Weights of a small GPT-style language model, trained from scratch on English Wikipedia.
Size: 13 layers, width 160, 2 heads of 64, 3.4M parameters.
Architecture: LayerNorm before each block, learned positions, tied embeddings.
Training: 139M tokens, 2126 steps.
Each number is 50 + 10 x the weight over the matrix's rms, rounded and kept within 0 to 99. Layers, rows and columns count from 0.

# gate: layer 2 MLP gate, 256x160, rms 0.211, rows 169-223, columns 0-39
# up: layer 2 MLP up, 256x160, rms 0.201, rows 169-222, columns 0-39
# down: layer 2 MLP down (transposed), 256x160, rms 0.197, rows 169-222, columns 0-39
gate169:47 33 45 53 48 51 44 63 42 49 39 44 58 53 57 57 47 51 57 67 55 50 47 54 52 50 46 40 50 57 43 45 48 52 52 52 50 54 52 41
up169:49 64 48 44 51 40 53 41 60 54 59 56 49 43 35 43 46 49 54 37 40 58 50 54 47 44 50 57 46 53 45 51 53 54 40 45 42 56 61 63
down169:47 66 53 68 36 46 50 48 25 50 50 43 50 36 47 58 56 59 50 57 47 53 39 41 57 45 42 33 56 61 51 53 56 52 38 57 44 60 36 41
gate170:29 64 45 59 58 69 54 54 50 52 53 49 39 41 56 63 49 51 57 33 44 59 56 41 30 51 51 35 67 57 53 48 54 52 41 52 44 60 54 55
up170:70 42 49 60 60 42 55 68 43 54 35 50 38 48 55 63 55 54 36 51 38 48 64 53 37 57 53 42 55 40 27 53 50 64 55 48 36 56 63 65
down170:51 61 42 51 48 44 56 53 48 71 47 63 43 48 58 51 49 40 39 60 39 47 68 54 43 61 62 48 57 46 32 51 32 70 56 66 57 65 27 57
gate171:38 69 56 42 52 42 45 49 57 66 45 58 49 48 49 52 54 46 63 37 51 43 41 48 43 50 75 64 35 56 43 51 26 43 41 49 70 54 28 34
up171:51 44 56 65 45 45 56 51 35 57 40 62 56 57 61 42 32 54 54 44 46 45 56 54 48 45 33 35 66 34 51 50 63 33 58 31 59 49 58 86
down171:47 64 55 43 52 39 60 51 39 49 78 48 51 42 53 59 59 48 72 41 55 55 43 39 65 44 36 49 39 48 40 49 61 39 25 47 70 48 45 51
gate172:56 35 52 52 56 69 61 46 48 60 60 65 47 46 52 66 51 25 49 62 46 53 56 41 43 55 49 56 46 45 58 48 43 50 65 64 50 40 51 57
up172:52 48 47 51 47 64 61 51 48 44 48 43 50 47 45 44 48 54 52 54 59 59 65 43 56 41 62 59 49 66 49 45 51 70 42 43 54 44 51 49
down172:51 60 35 46 45 63 38 52 45 50 38 52 74 57 45 55 62 45 39 42 55 42 53 56 61 61 54 37 60 41 48 59 50 50 46 68 58 63 41 45
gate173:56 37 52 48 43 47 50 45 60 66 22 40 52 50 56 59 63 58 43 43 34 47 47 78 69 51 30 67 46 48 55 57 56 48 54 44 45 28 49 49
up173:34 49 40 37 49 54 56 61 68 39 64 45 34 58 47 41 50 48 54 56 59 55 65 31 42 42 57 59 57 51 45 57 31 59 53 60 64 61 50 55
down173:56 44 19 31 59 52 71 68 53 46 58 45 29 51 43 34 58 69 49 55 65 51 75 25 33 49 42 34 44 33 41 43 27 45 62 61 44 57 28 63
gate174:34 74 48 51 50 56 53 43 53 48 54 53 58 41 56 54 61 57 51 50 41 37 52 59 28 54 64 29 43 57 40 58 49 38 76 52 43 50 36 38
up174:40 41 34 49 60 47 41 43 51 45 53 46 29 42 66 53 41 38 39 53 36 49 36 45 50 56 36 55 62 43 40 51 59 59 45 65 51 51 49 48
down174:48 51 51 45 53 52 48 56 52 60 63 47 44 52 47 30 43 49 50 48 39 55 37 44 42 35 40 65 63 28 52 50 47 77 36 56 38 37 72 48
gate175:51 52 49 62 44 55 50 38 33 55 47 33 66 48 54 43 49 52 55 39 42 63 42 62 49 51 49 53 56 65 49 59 64 50 54 46 49 64 30 37
up175:59 34 59 52 42 41 48 68 45 51 43 54 50 41 51 55 52 55 52 57 62 54 46 36 51 50 49 59 43 48 50 39 46 62 33 43 51 40 60 55
down175:58 48 57 50 36 38 39 73 43 51 41 53 47 40 51 62 71 49 66 43 59 46 52 49 61 33 57 57 51 53 50 72 60 47 54 56 49 35 41 48
gate176:39 45 35 26 47 50 53 53 39 47 68 59 48 47 59 51 40 62 55 47 57 50 31 52 48 68 38 62 56 53 32 38 52 58 57 56 55 50 21 56
up176:60 41 39 38 58 50 61 45 55 53 51 61 38 52 47 53 45 62 34 50 48 46 37 47 64 58 58 74 62 67 40 34 39 49 70 42 45 40 35 52
down176:39 56 60 47 66 43 47 54 56 63 62 50 54 47 58 49 42 67 59 57 52 50 44 41 38 47 52 49 46 42 49 56 37 53 61 56 50 48 57 50
gate177:47 44 55 28 40 49 60 42 67 64 49 55 40 32 50 72 55 39 38 38 58 41 61 41 66 62 26 67 34 45 62 48 58 31 58 48 55 55 59 69
up177:53 16 63 58 30 58 37 47 62 99 51 42 65 40 57 54 57 62 15 42 80 48 51 44 41 58 41 50 60 44 63 63 43 29 63 31 51 38 43 57
down177:33 52 38 34 54 49 53 49 49 38 57 72 44 51 41 47 36 40 33 53 62 42 42 50 32 45 42 49 46 60 57 51 63 55 31 46 48 47 40 40
gate178:48 52 50 49 44 39 60 36 32 50 61 47 69 42 32 41 42 26 72 31 38 68 38 42 46 51 56 38 42 57 51 44 43 49 33 40 60 62 52 26
up178:53 47 46 38 58 80 48 55 29 56 47 49 47 58 49 51 60 59 58 51 31 50 57 67 55 50 50 53 52 64 47 40 36 54 67 47 60 50 42 52
down178:42 30 57 75 60 44 53 37 57 38 42 51 34 60 48 45 40 37 43 52 37 31 60 60 77 55 50 59 53 45 62 48 36 46 63 38 62 47 61 58
gate179:46 45 58 49 51 52 46 46 45 48 44 62 53 54 57 48 53 48 54 64 55 37 49 53 33 44 63 53 39 63 57 53 46 48 49 40 49 61 58 53
up179:44 48 56 47 51 59 49 43 51 46 46 55 48 53 48 50 39 51 58 49 43 41 57 57 40 44 54 49 45 65 53 47 37 57 47 52 36 55 49 51
down179:52 51 46 46 54 51 48 54 50 44 53 47 53 41 44 53 55 46 56 56 37 37 56 52 51 47 59 49 47 50 60 48 30 59 57 48 51 51 49 60
gate180:26 78 49 42 60 52 44 47 30 56 50 58 54 44 48 69 70 55 40 37 61 53 58 37 42 32 62 59 43 41 55 41 43 56 62 69 44 65 46 51
up180:43 49 35 58 54 48 48 58 28 51 40 58 58 61 37 42 54 51 77 40 51 73 70 60 30 51 44 36 51 32 57 31 57 62 59 44 20 51 49 51
down180:75 40 64 52 41 53 72 61 48 44 55 49 44 38 41 41 59 50 52 47 49 45 51 55 44 46 47 45 59 42 55 63 32 57 49 44 48 53 68 49
gate181:55 51 30 45 53 49 56 54 56 68 42 41 40 54 39 51 63 23 60 45 47 53 49 57 48 63 47 56 54 60 42 51 27 39 44 51 42 52 33 51
up181:56 63 43 35 45 62 56 48 40 61 47 52 55 47 51 52 49 31 69 26 57 57 52 63 49 48 43 50 40 46 55 51 39 48 44 46 54 57 47 36
down181:50 65 53 42 39 55 57 41 51 38 53 47 35 52 59 47 47 46 52 32 47 53 34 46 69 40 51 44 43 55 54 28 44 51 45 58 46 46 57 54
gate182:65 45 42 58 28 50 66 57 39 47 46 37 32 50 43 56 56 75 43 44 60 44 38 41 68 41 49 43 69 56 51 41 18 50 61 41 40 54 42 33
up182:18 67 50 48 73 74 53 45 49 37 58 52 65 49 60 57 58 16 64 53 58 45 45 50 23 68 58 71 26 46 52 54 70 44 31 66 50 42 45 63
down182:44 45 44 49 58 35 62 60 49 51 68 44 33 51 49 57 53 40 45 64 57 32 40 59 55 55 56 53 59 42 38 48 46 44 52 62 29 38 48 58
gate183:43 37 35 68 30 73 54 61 68 66 48 50 46 43 57 44 67 43 44 52 54 50 59 45 48 58 48 43 40 40 38 44 50 34 37 27 56 40 72 52
up183:33 60 47 51 66 54 48 76 23 66 35 30 52 52 31 62 50 40 86 53 72 74 50 44 35 37 47 26 48 42 77 42 42 52 44 52 53 60 69 54
down183:50 51 49 28 55 42 40 50 66 43 51 54 35 38 72 37 42 41 41 42 48 45 35 67 35 51 38 62 63 63 54 56 72 43 50 52 32 34 23 45
gate184:48 52 52 47 41 43 44 46 52 55 46 51 50 54 50 43 52 54 47 40 47 35 46 44 49 56 38 49 48 45 45 60 30 44 38 52 67 50 43 44
up184:56 66 50 62 46 48 50 54 39 49 45 55 46 59 49 37 48 50 49 47 53 39 45 49 56 50 49 37 47 42 47 50 41 60 51 48 61 44 48 39
down184:51 50 45 56 56 58 60 47 41 63 49 54 59 51 54 51 55 35 55 61 50 47 48 53 38 62 54 45 53 48 42 61 52 60 52 50 33 56 52 41
gate185:65 43 62 41 52 69 57 70 41 56 55 50 51 49 36 60 54 51 51 52 51 62 38 33 55 53 51 51 43 53 60 41 79 68 56 56 53 51 43 43
up185:42 65 45 44 56 36 31 24 61 46 53 48 44 56 52 55 49 39 58 59 57 37 43 53 62 56 45 49 47 43 56 50 48 33 50 43 53 71 46 43
down185:25 51 57 65 52 33 30 49 65 57 53 44 44 43 35 60 62 47 76 26 44 42 56 52 52 32 48 49 55 52 46 46 50 20 41 36 17 30 40 70
gate186:44 64 49 45 47 40 42 45 35 59 40 49 51 40 36 57 51 34 38 38 63 32 36 53 43 54 47 50 49 45 54 40 56 41 45 68 45 56 52 52
up186:49 52 48 51 63 68 50 41 53 42 46 51 46 63 52 38 52 58 48 48 63 49 34 45 44 42 51 43 66 52 45 39 43 50 60 47 57 55 58 57
down186:53 57 37 55 56 62 63 52 46 55 51 56 42 48 53 33 42 58 51 57 69 65 49 66 53 44 51 60 42 45 53 50 58 58 53 46 49 40 44 59
gate187:53 51 51 59 58 60 51 57 47 50 31 38 59 59 52 51 47 59 63 39 59 57 49 52 51 52 57 26 46 47 47 56 47 61 60 53 41 32 45 46
up187:38 38 52 50 78 48 52 66 56 47 41 51 36 48 25 49 52 49 69 36 39 23 66 42 47 63 53 50 31 49 28 51 60 47 61 17 44 34 59 43
down187:48 45 60 54 43 49 45 59 81 61 54 34 62 50 56 49 63 60 46 34 23 52 56 30 53 55 48 48 24 46 30 46 62 46 65 41 52 49 35 32
gate188:52 67 53 44 61 51 58 65 49 56 39 46 56 36 57 56 50 63 62 42 46 63 63 29 45 44 46 55 53 61 51 33 61 35 59 52 59 55 52 50
up188:55 41 55 37 50 60 61 67 54 41 58 49 62 41 50 51 28 63 48 53 51 53 57 48 56 44 53 69 46 65 51 36 39 57 42 53 57 50 42 42
down188:47 42 30 32 55 55 53 57 40 55 46 57 55 49 46 42 56 50 44 46 54 44 53 56 53 63 53 37 46 49 40 45 60 55 50 37 51 33 42 36
gate189:51 55 62 60 55 33 72 55 48 59 55 45 51 50 51 54 56 61 55 40 37 48 43 41 64 55 61 35 45 28 53 34 52 51 79 38 51 60 51 49
up189:55 39 49 55 47 62 58 50 56 55 52 68 38 58 57 45 48 55 55 55 63 44 52 39 49 55 39 41 42 37 51 63 54 53 48 59 46 40 35 39
down189:46 50 65 54 50 45 47 40 35 66 60 48 40 56 52 24 61 35 36 46 48 55 38 56 32 43 54 57 62 48 68 43 53 50 53 37 43 56 64 54
gate190:45 53 57 48 69 42 55 68 64 61 55 63 57 60 39 54 56 70 52 51 51 57 70 53 43 37 37 71 52 41 59 35 42 49 64 40 39 55 34 47
up190:55 60 51 44 42 59 58 70 56 46 41 48 62 40 70 51 34 44 54 40 53 57 58 53 52 65 51 31 54 62 48 49 58 37 40 55 61 39 47 67
down190:36 39 39 58 58 53 55 46 54 52 56 50 55 57 61 55 51 55 58 65 46 57 39 38 51 47 58 49 55 59 43 38 63 62 36 45 47 48 48 38
gate191:53 41 34 41 27 48 45 45 54 56 49 63 65 65 48 30 58 54 59 47 51 54 53 58 55 42 51 52 57 42 51 57 44 63 56 39 27 46 27 63
up191:52 73 44 57 70 36 54 43 60 46 52 61 45 41 41 48 39 69 38 53 45 53 51 52 36 58 53 39 49 46 49 57 47 37 48 80 47 49 47 43
down191:56 51 49 45 64 52 45 63 59 60 63 53 61 51 33 58 49 38 41 36 38 67 55 55 38 50 45 41 51 58 51 60 40 41 43 47 46 48 59 64
gate192:49 54 50 61 55 46 54 47 40 48 53 36 48 41 58 40 68 39 53 41 70 47 56 51 47 51 45 56 58 42 44 68 52 56 52 34 48 51 50 47
up192:50 41 60 32 50 56 38 54 58 62 49 62 48 57 34 46 56 60 39 40 30 54 55 52 57 48 48 47 47 49 49 43 67 65 50 67 50 58 42 54
down192:68 53 50 40 54 62 64 46 58 33 59 38 44 60 47 48 47 48 45 49 56 59 56 55 60 63 63 33 53 47 39 45 54 46 37 49 64 55 50 42
gate193:46 48 48 45 48 53 64 49 33 43 40 49 53 41 56 42 56 48 53 68 70 43 52 57 39 58 44 48 52 53 51 33 78 51 59 39 43 50 42 51
up193:48 60 45 36 45 44 55 52 53 60 60 53 43 46 37 54 43 67 41 50 37 38 39 52 57 44 57 52 43 44 44 52 38 44 43 53 51 54 57 65
down193:60 51 52 62 46 64 50 55 58 59 53 46 53 43 45 57 54 48 33 32 43 49 53 49 41 46 40 67 45 50 37 59 56 49 52 61 61 51 59 55
gate194:52 64 63 39 43 51 38 47 63 34 65 33 54 42 46 46 62 49 66 51 38 46 54 20 47 43 20 35 50 56 47 39 43 46 62 63 55 41 61 80
up194:44 45 53 48 72 71 57 48 29 43 43 38 30 41 36 64 48 62 48 71 46 36 49 60 47 52 58 49 55 58 57 61 33 53 49 45 61 60 41 52
down194:29 47 49 36 53 52 45 44 41 48 38 36 43 44 30 46 50 43 54 57 59 62 33 51 58 49 49 58 57 61 49 42 31 49 41 45 56 52 42 68
gate195:51 54 51 45 48 59 60 59 44 40 51 49 52 56 40 46 60 40 41 47 56 54 46 45 53 53 50 50 48 49 56 40 54 57 55 45 46 47 42 42
up195:49 53 47 55 60 38 36 48 49 56 62 53 41 42 44 37 40 58 49 49 42 51 40 46 54 55 41 58 64 48 54 49 44 59 57 57 54 42 57 43
down195:57 55 54 45 47 37 36 43 54 55 63 53 62 61 44 49 37 69 56 40 52 51 47 55 62 49 42 60 51 43 53 64 48 59 38 54 51 37 60 49
gate196:55 47 55 49 37 62 45 49 52 56 53 61 50 43 41 64 56 47 54 48 57 52 51 42 54 51 53 35 49 41 34 55 55 41 48 53 46 49 56 51
up196:45 53 41 49 73 33 52 50 50 36 50 55 43 49 49 47 39 43 39 62 56 49 67 56 62 46 50 61 64 72 61 35 39 64 47 53 37 53 60 53
down196:52 48 56 29 43 58 64 56 33 38 51 43 46 56 33 48 44 48 52 46 50 58 49 45 64 55 58 54 47 39 40 59 53 43 57 49 53 38 42 49
gate197:44 58 54 50 57 39 51 45 45 47 51 49 53 46 39 50 51 58 49 55 49 53 56 42 32 47 53 59 61 48 54 56 46 52 55 45 55 65 60 54
up197:30 43 54 51 49 48 36 48 57 62 48 53 52 63 56 52 48 44 43 57 52 39 51 49 53 43 59 70 56 62 55 52 41 51 49 53 61 56 62 49
down197:43 59 54 45 47 39 59 45 51 41 49 58 60 48 50 56 54 57 37 52 53 55 36 51 53 60 45 47 61 45 45 47 64 53 55 45 53 44 49 53
gate198:49 55 37 37 52 59 48 59 49 47 47 46 60 55 44 66 66 43 50 60 47 38 54 36 51 41 58 46 52 65 53 36 50 46 61 59 39 48 47 56
up198:68 60 68 39 57 57 57 53 68 50 51 75 25 59 69 36 35 56 40 42 54 53 42 53 43 51 43 63 55 40 49 53 61 34 53 42 50 50 57 44
down198:53 53 66 57 51 39 58 54 51 54 55 43 34 50 54 30 54 40 47 47 65 47 34 41 58 38 35 50 47 46 43 65 50 44 59 62 36 64 60 57
gate199:57 29 53 42 48 69 56 60 45 45 42 43 42 49 67 52 52 45 51 37 60 53 56 43 45 55 50 31 41 57 43 46 48 52 50 61 64 40 49 38
up199:43 51 45 60 57 42 42 48 47 50 52 56 49 35 44 54 52 50 55 53 49 63 43 54 53 40 55 51 43 45 50 51 50 47 54 44 35 45 67 48
down199:70 53 54 54 52 48 50 67 62 45 60 46 32 54 53 54 55 46 38 41 49 47 54 41 39 35 71 38 50 63 50 54 51 51 39 46 60 51 49 48
gate200:39 40 52 43 61 49 54 30 63 34 63 24 35 53 65 63 47 56 25 37 51 34 58 42 64 49 45 46 49 45 36 63 71 50 61 69 75 54 59 36
up200:55 51 63 38 49 46 38 34 41 49 44 61 54 73 51 58 36 65 52 38 68 46 46 51 66 71 43 37 38 61 45 63 47 45 51 46 38 52 31 45
down200:74 60 44 48 44 43 28 53 58 49 54 63 45 62 48 48 55 27 64 54 60 69 20 55 42 65 56 46 40 47 44 62 47 61 50 41 59 39 60 54
gate201:34 37 53 58 35 54 56 42 44 47 51 39 62 52 56 51 52 46 43 53 46 52 50 49 61 47 54 53 47 52 49 49 53 56 57 60 44 59 58 46
up201:59 46 36 62 56 42 44 51 49 53 56 33 48 44 69 46 50 55 45 58 43 64 50 47 54 48 59 52 58 32 51 57 48 49 44 53 53 66 48 50
down201:33 56 43 42 50 58 57 44 55 55 41 58 41 56 44 56 41 56 40 54 36 55 56 53 62 72 43 50 59 45 68 43 59 59 39 54 47 80 38 37
gate202:24 62 33 59 60 54 54 58 36 58 49 50 64 37 33 66 54 57 45 49 61 50 50 56 52 56 59 37 55 33 53 43 74 52 47 28 46 64 62 51
up202:59 35 56 45 51 47 35 37 58 34 69 47 38 77 40 57 58 42 36 60 62 49 61 48 78 55 40 65 71 56 50 62 50 55 56 54 45 40 44 47
down202:55 45 40 64 40 36 41 54 57 54 62 61 53 62 53 66 53 35 46 54 47 24 53 34 69 57 49 46 42 56 38 57 65 51 44 57 54 56 66 57
gate203:70 54 48 24 38 45 55 59 52 51 51 41 58 53 41 51 60 71 57 68 40 68 54 69 55 34 14 67 45 37 53 50 62 42 46 35 60 53 37 58
up203:68 67 68 58 51 30 48 55 39 58 46 45 52 37 33 35 48 68 85 59 57 55 62 45 51 39 37 55 54 27 50 37 55 56 58 36 51 76 47 68
down203:38 53 56 52 42 64 51 52 31 43 33 72 44 50 44 44 34 54 60 30 67 35 40 70 45 37 50 63 67 27 55 55 63 60 48 24 39 48 31 42
gate204:49 55 33 55 53 50 35 62 47 43 57 52 36 35 73 36 44 25 52 50 41 37 57 59 32 39 56 62 57 71 39 46 41 33 53 52 67 45 40 62
up204:44 60 53 68 49 39 46 72 33 66 42 52 67 50 57 29 42 56 39 64 39 62 30 50 43 66 62 49 58 52 53 36 28 39 44 49 53 41 55 60
down204:50 63 34 57 49 42 63 57 49 57 71 64 69 29 80 20 34 25 40 59 61 39 50 50 38 63 61 54 65 54 58 44 31 55 58 66 65 43 55 60
gate205:56 59 55 41 43 49 67 48 46 73 30 44 58 32 50 66 53 67 48 52 43 49 44 53 48 41 56 51 48 37 46 42 60 49 66 54 44 36 40 59
up205:39 56 36 56 57 52 53 53 48 58 63 62 46 59 44 44 41 46 47 52 59 56 60 48 64 48 61 25 73 46 59 41 35 36 35 41 40 69 61 49
down205:38 58 46 60 53 67 41 38 54 47 55 38 42 49 39 53 34 49 56 41 59 62 49 44 43 44 48 33 83 63 43 58 36 60 48 56 44 56 60 58
gate206:62 52 55 39 59 55 61 50 54 43 45 52 62 59 58 35 43 41 59 54 42 50 44 50 50 45 50 50 54 44 62 49 69 61 58 54 50 51 46 65
up206:45 55 42 36 61 44 47 44 42 41 56 54 62 54 53 47 33 44 63 45 37 58 49 49 53 56 46 48 46 49 59 37 54 52 49 51 41 56 46 59
down206:48 63 53 49 44 46 50 41 46 46 53 60 51 58 65 57 49 48 41 56 40 44 49 43 52 68 62 43 58 51 41 44 49 49 55 48 53 49 36 50
gate207:57 41 58 45 58 40 51 43 38 33 45 51 69 37 42 36 59 56 55 42 63 55 44 41 56 57 41 55 42 58 45 43 46 42 53 52 70 47 55 60
up207:56 43 66 42 61 47 53 61 38 52 55 45 81 43 45 40 52 66 55 51 57 54 50 35 51 57 30 34 45 43 63 39 54 46 47 47 77 42 55 62
down207:49 40 61 36 49 43 46 58 49 54 60 46 70 57 45 33 46 66 57 61 47 34 55 40 46 48 65 53 58 47 78 51 49 41 38 47 57 40 53 52
gate208:40 42 49 43 49 67 58 62 52 65 45 27 55 52 38 50 57 36 59 28 62 64 47 55 39 44 57 45 51 55 56 62 56 29 49 68 36 59 58 52
up208:66 51 53 55 63 31 35 45 50 28 48 65 46 63 54 42 58 60 33 68 30 40 57 52 51 53 38 58 53 54 53 41 45 53 67 48 41 28 39 40
down208:57 44 50 49 52 55 64 56 58 59 51 48 44 74 51 44 60 47 61 49 33 66 55 57 56 62 45 56 46 51 45 55 28 44 48 44 49 57 59 50
gate209:36 43 61 55 68 39 44 47 47 43 23 45 53 56 54 55 51 72 65 50 35 46 43 47 48 39 52 55 63 50 53 35 47 52 59 45 39 52 66 49
up209:63 69 43 51 33 60 48 52 57 45 49 49 33 46 59 71 62 51 42 52 51 70 58 48 33 51 51 39 34 77 50 44 48 51 55 51 56 47 58 55
down209:64 44 39 57 48 42 65 47 56 49 60 44 41 38 44 57 57 47 58 45 56 60 58 56 51 64 52 64 46 52 44 49 54 53 54 61 51 64 49 51
gate210:39 70 66 58 43 48 57 34 28 47 45 42 43 43 39 60 64 62 47 53 51 37 59 57 44 58 36 40 42 53 32 38 50 34 53 40 72 45 44 55
up210:63 54 56 44 29 54 36 48 41 54 52 53 43 37 64 47 52 45 56 61 60 63 42 58 59 34 61 67 70 55 59 48 44 54 48 43 43 62 55 56
down210:52 39 52 53 59 49 56 57 38 53 60 56 39 62 37 40 54 45 72 59 31 46 34 50 65 50 50 48 56 42 49 57 55 70 57 53 42 55 57 56
gate211:49 41 29 41 47 46 46 44 45 50 49 54 52 27 49 35 57 40 64 30 48 58 61 58 46 57 55 35 41 48 55 52 56 69 51 72 70 38 44 53
up211:43 48 51 56 45 59 51 43 55 73 56 54 57 57 61 42 36 48 54 48 49 64 60 64 49 48 50 42 61 40 56 47 56 59 55 59 54 48 48 34
down211:55 59 67 18 59 62 32 24 55 62 79 61 43 42 53 35 18 39 57 50 17 39 30 45 41 60 59 48 45 32 53 53 42 73 42 48 56 42 43 59
gate212:69 58 47 44 54 54 20 59 48 47 59 32 45 39 28 51 59 28 63 56 58 33 43 44 29 59 29 53 41 55 46 59 48 45 46 51 57 57 57 42
up212:38 42 26 51 66 26 41 57 32 37 51 45 47 59 59 34 31 38 51 43 54 59 37 43 41 63 42 50 52 53 55 50 59 41 44 57 46 30 36 50
down212:51 59 57 66 72 28 23 56 57 52 46 41 54 52 54 31 64 47 41 50 39 37 38 64 53 58 46 51 22 53 39 44 37 48 41 43 59 50 61 54
gate213:44 57 51 49 36 45 54 57 49 61 29 47 58 41 59 40 58 42 65 41 58 60 49 82 63 62 40 37 57 58 36 44 40 48 55 54 53 58 55 39
up213:33 39 50 32 49 59 64 69 38 38 38 54 51 38 47 41 64 46 47 48 60 41 58 48 60 53 50 60 54 48 50 52 51 23 78 52 58 42 44 54
down213:43 46 37 65 28 59 55 64 58 62 44 62 47 55 59 63 51 42 61 32 36 60 41 52 57 51 61 44 54 54 53 45 40 36 61 45 61 45 61 30
gate214:63 61 61 46 46 49 61 38 17 52 50 46 74 37 40 35 54 56 59 53 48 52 51 40 48 47 66 44 57 35 63 59 41 60 52 53 55 42 48 60
up214:40 32 48 53 29 48 66 25 34 55 49 40 67 36 53 46 59 56 84 43 54 39 57 26 49 48 39 61 44 46 67 39 50 43 40 38 67 43 53 51
down214:68 51 72 27 57 44 57 43 46 43 35 71 67 35 60 40 53 60 36 73 50 52 37 45 57 57 55 83 32 39 70 48 57 40 61 56 50 64 58 44
gate215:52 44 57 52 29 53 43 54 65 64 58 38 39 38 48 39 44 49 48 43 55 42 56 53 58 71 77 54 52 55 56 63 42 58 49 38 48 54 52 60
up215:41 48 40 32 58 45 43 48 57 44 46 55 51 50 70 49 32 62 60 45 43 46 36 43 65 67 49 54 40 47 39 54 51 72 51 47 59 52 51 34
down215:39 43 48 63 61 50 38 45 38 44 54 59 43 52 53 57 55 54 56 52 31 40 41 55 46 41 43 62 50 61 46 62 49 42 56 68 75 51 44 36
gate216:39 59 53 36 56 64 58 51 51 54 58 35 69 56 69 29 53 39 62 53 54 34 46 36 41 56 69 41 51 42 47 58 52 65 51 55 45 58 32 50
up216:46 53 25 45 36 62 50 57 50 66 51 51 61 45 55 44 66 56 50 67 45 39 59 55 42 38 51 31 35 55 46 44 53 73 44 57 63 65 53 49
down216:58 57 28 53 41 41 66 50 60 48 44 64 70 45 49 53 62 65 51 54 34 32 70 40 66 26 66 43 35 59 38 54 52 47 57 54 53 47 52 58
gate217:30 62 54 58 51 39 54 72 56 58 48 41 29 43 51 49 56 43 60 52 62 52 47 40 51 44 36 38 38 43 44 55 55 49 41 39 40 58 53 73
up217:71 53 54 56 45 36 50 45 48 41 66 65 40 39 44 38 35 52 43 51 55 60 59 45 52 46 47 42 32 48 54 58 49 50 55 48 45 52 51 43
down217:42 39 50 50 44 52 58 60 56 62 68 55 35 38 33 61 56 43 53 52 41 53 35 54 67 48 47 54 35 55 51 50 44 67 39 36 59 60 44 52
gate218:36 51 55 56 54 53 44 48 70 59 29 49 46 52 55 67 54 56 47 62 45 48 48 54 63 40 56 52 55 36 48 54 50 41 58 40 50 44 48 32
up218:41 60 34 44 48 46 44 55 36 49 62 48 47 55 68 41 44 53 48 44 61 66 40 66 62 68 58 37 56 53 48 60 54 67 59 50 57 57 54 37
down218:52 50 38 43 52 59 40 22 45 67 52 43 36 54 58 41 42 48 41 50 43 40 56 54 53 59 55 53 57 54 32 60 58 47 56 42 47 47 72 49
gate219:43 60 59 43 38 50 58 62 48 46 52 50 50 56 57 50 65 69 67 39 54 47 57 46 55 35 45 59 41 40 78 63 66 51 69 61 47 42 56 48
up219:32 35 61 58 43 64 56 43 55 34 45 45 52 50 66 45 47 65 70 76 58 65 38 49 71 42 47 56 76 48 72 68 56 37 53 38 40 45 67 36
down219:35 52 50 49 46 67 46 51 46 46 43 59 59 61 34 52 58 65 52 41 34 45 29 42 45 42 44 40 55 48 48 51 62 44 66 45 35 68 51 19
gate220:61 38 55 51 22 38 47 39 62 38 43 44 49 52 68 51 51 45 61 51 40 37 49 45 31 64 61 59 48 44 50 54 52 37 50 45 51 34 44 56
up220:62 47 47 46 23 57 51 54 40 54 60 47 67 51 68 52 63 45 53 41 46 42 54 48 61 68 65 60 43 53 56 44 55 41 56 36 64 45 43 50
down220:49 63 69 61 61 42 54 29 57 40 49 27 44 41 59 49 42 33 59 73 64 37 51 52 66 52 54 51 45 55 49 46 42 50 65 57 58 60 64 53
gate221:57 34 59 46 47 45 57 47 43 68 53 24 50 51 39 42 55 41 41 54 55 40 59 60 54 50 43 60 42 60 38 44 59 58 45 40 50 20 41 50
up221:65 45 57 54 58 57 65 45 46 55 44 47 53 42 45 36 52 59 46 48 40 52 64 58 53 66 33 54 45 54 43 33 50 40 50 60 45 28 54 43
down221:46 70 59 62 56 60 62 47 75 43 53 56 58 61 46 53 51 49 49 76 40 38 48 55 47 43 33 64 71 63 52 44 41 42 53 63 40 71 67 36
gate222:51 48 33 61 47 52 39 30 36 42 49 58 65 47 41 47 55 60 46 47 48 33 45 55 57 45 51 38 56 44 40 54 49 57 35 51 45 55 72 43
up222:53 69 68 56 52 60 46 40 31 56 57 58 41 49 43 47 67 43 46 45 51 49 52 44 64 61 27 51 58 35 42 60 52 43 40 56 51 57 63 51
down222:49 71 66 39 48 59 52 28 42 45 50 58 34 51 57 54 55 62 48 69 52 56 59 47 59 52 54 44 58 65 55 37 44 37 60 54 50 52 61 36
gate223:46 55 61 48 48 45 51 53 46 52 34 51 45 32 60 41 50 47 60 28 72 36 55 59 56 39 38 40 40 66 34 52 50 35 46 64 66 53 44 58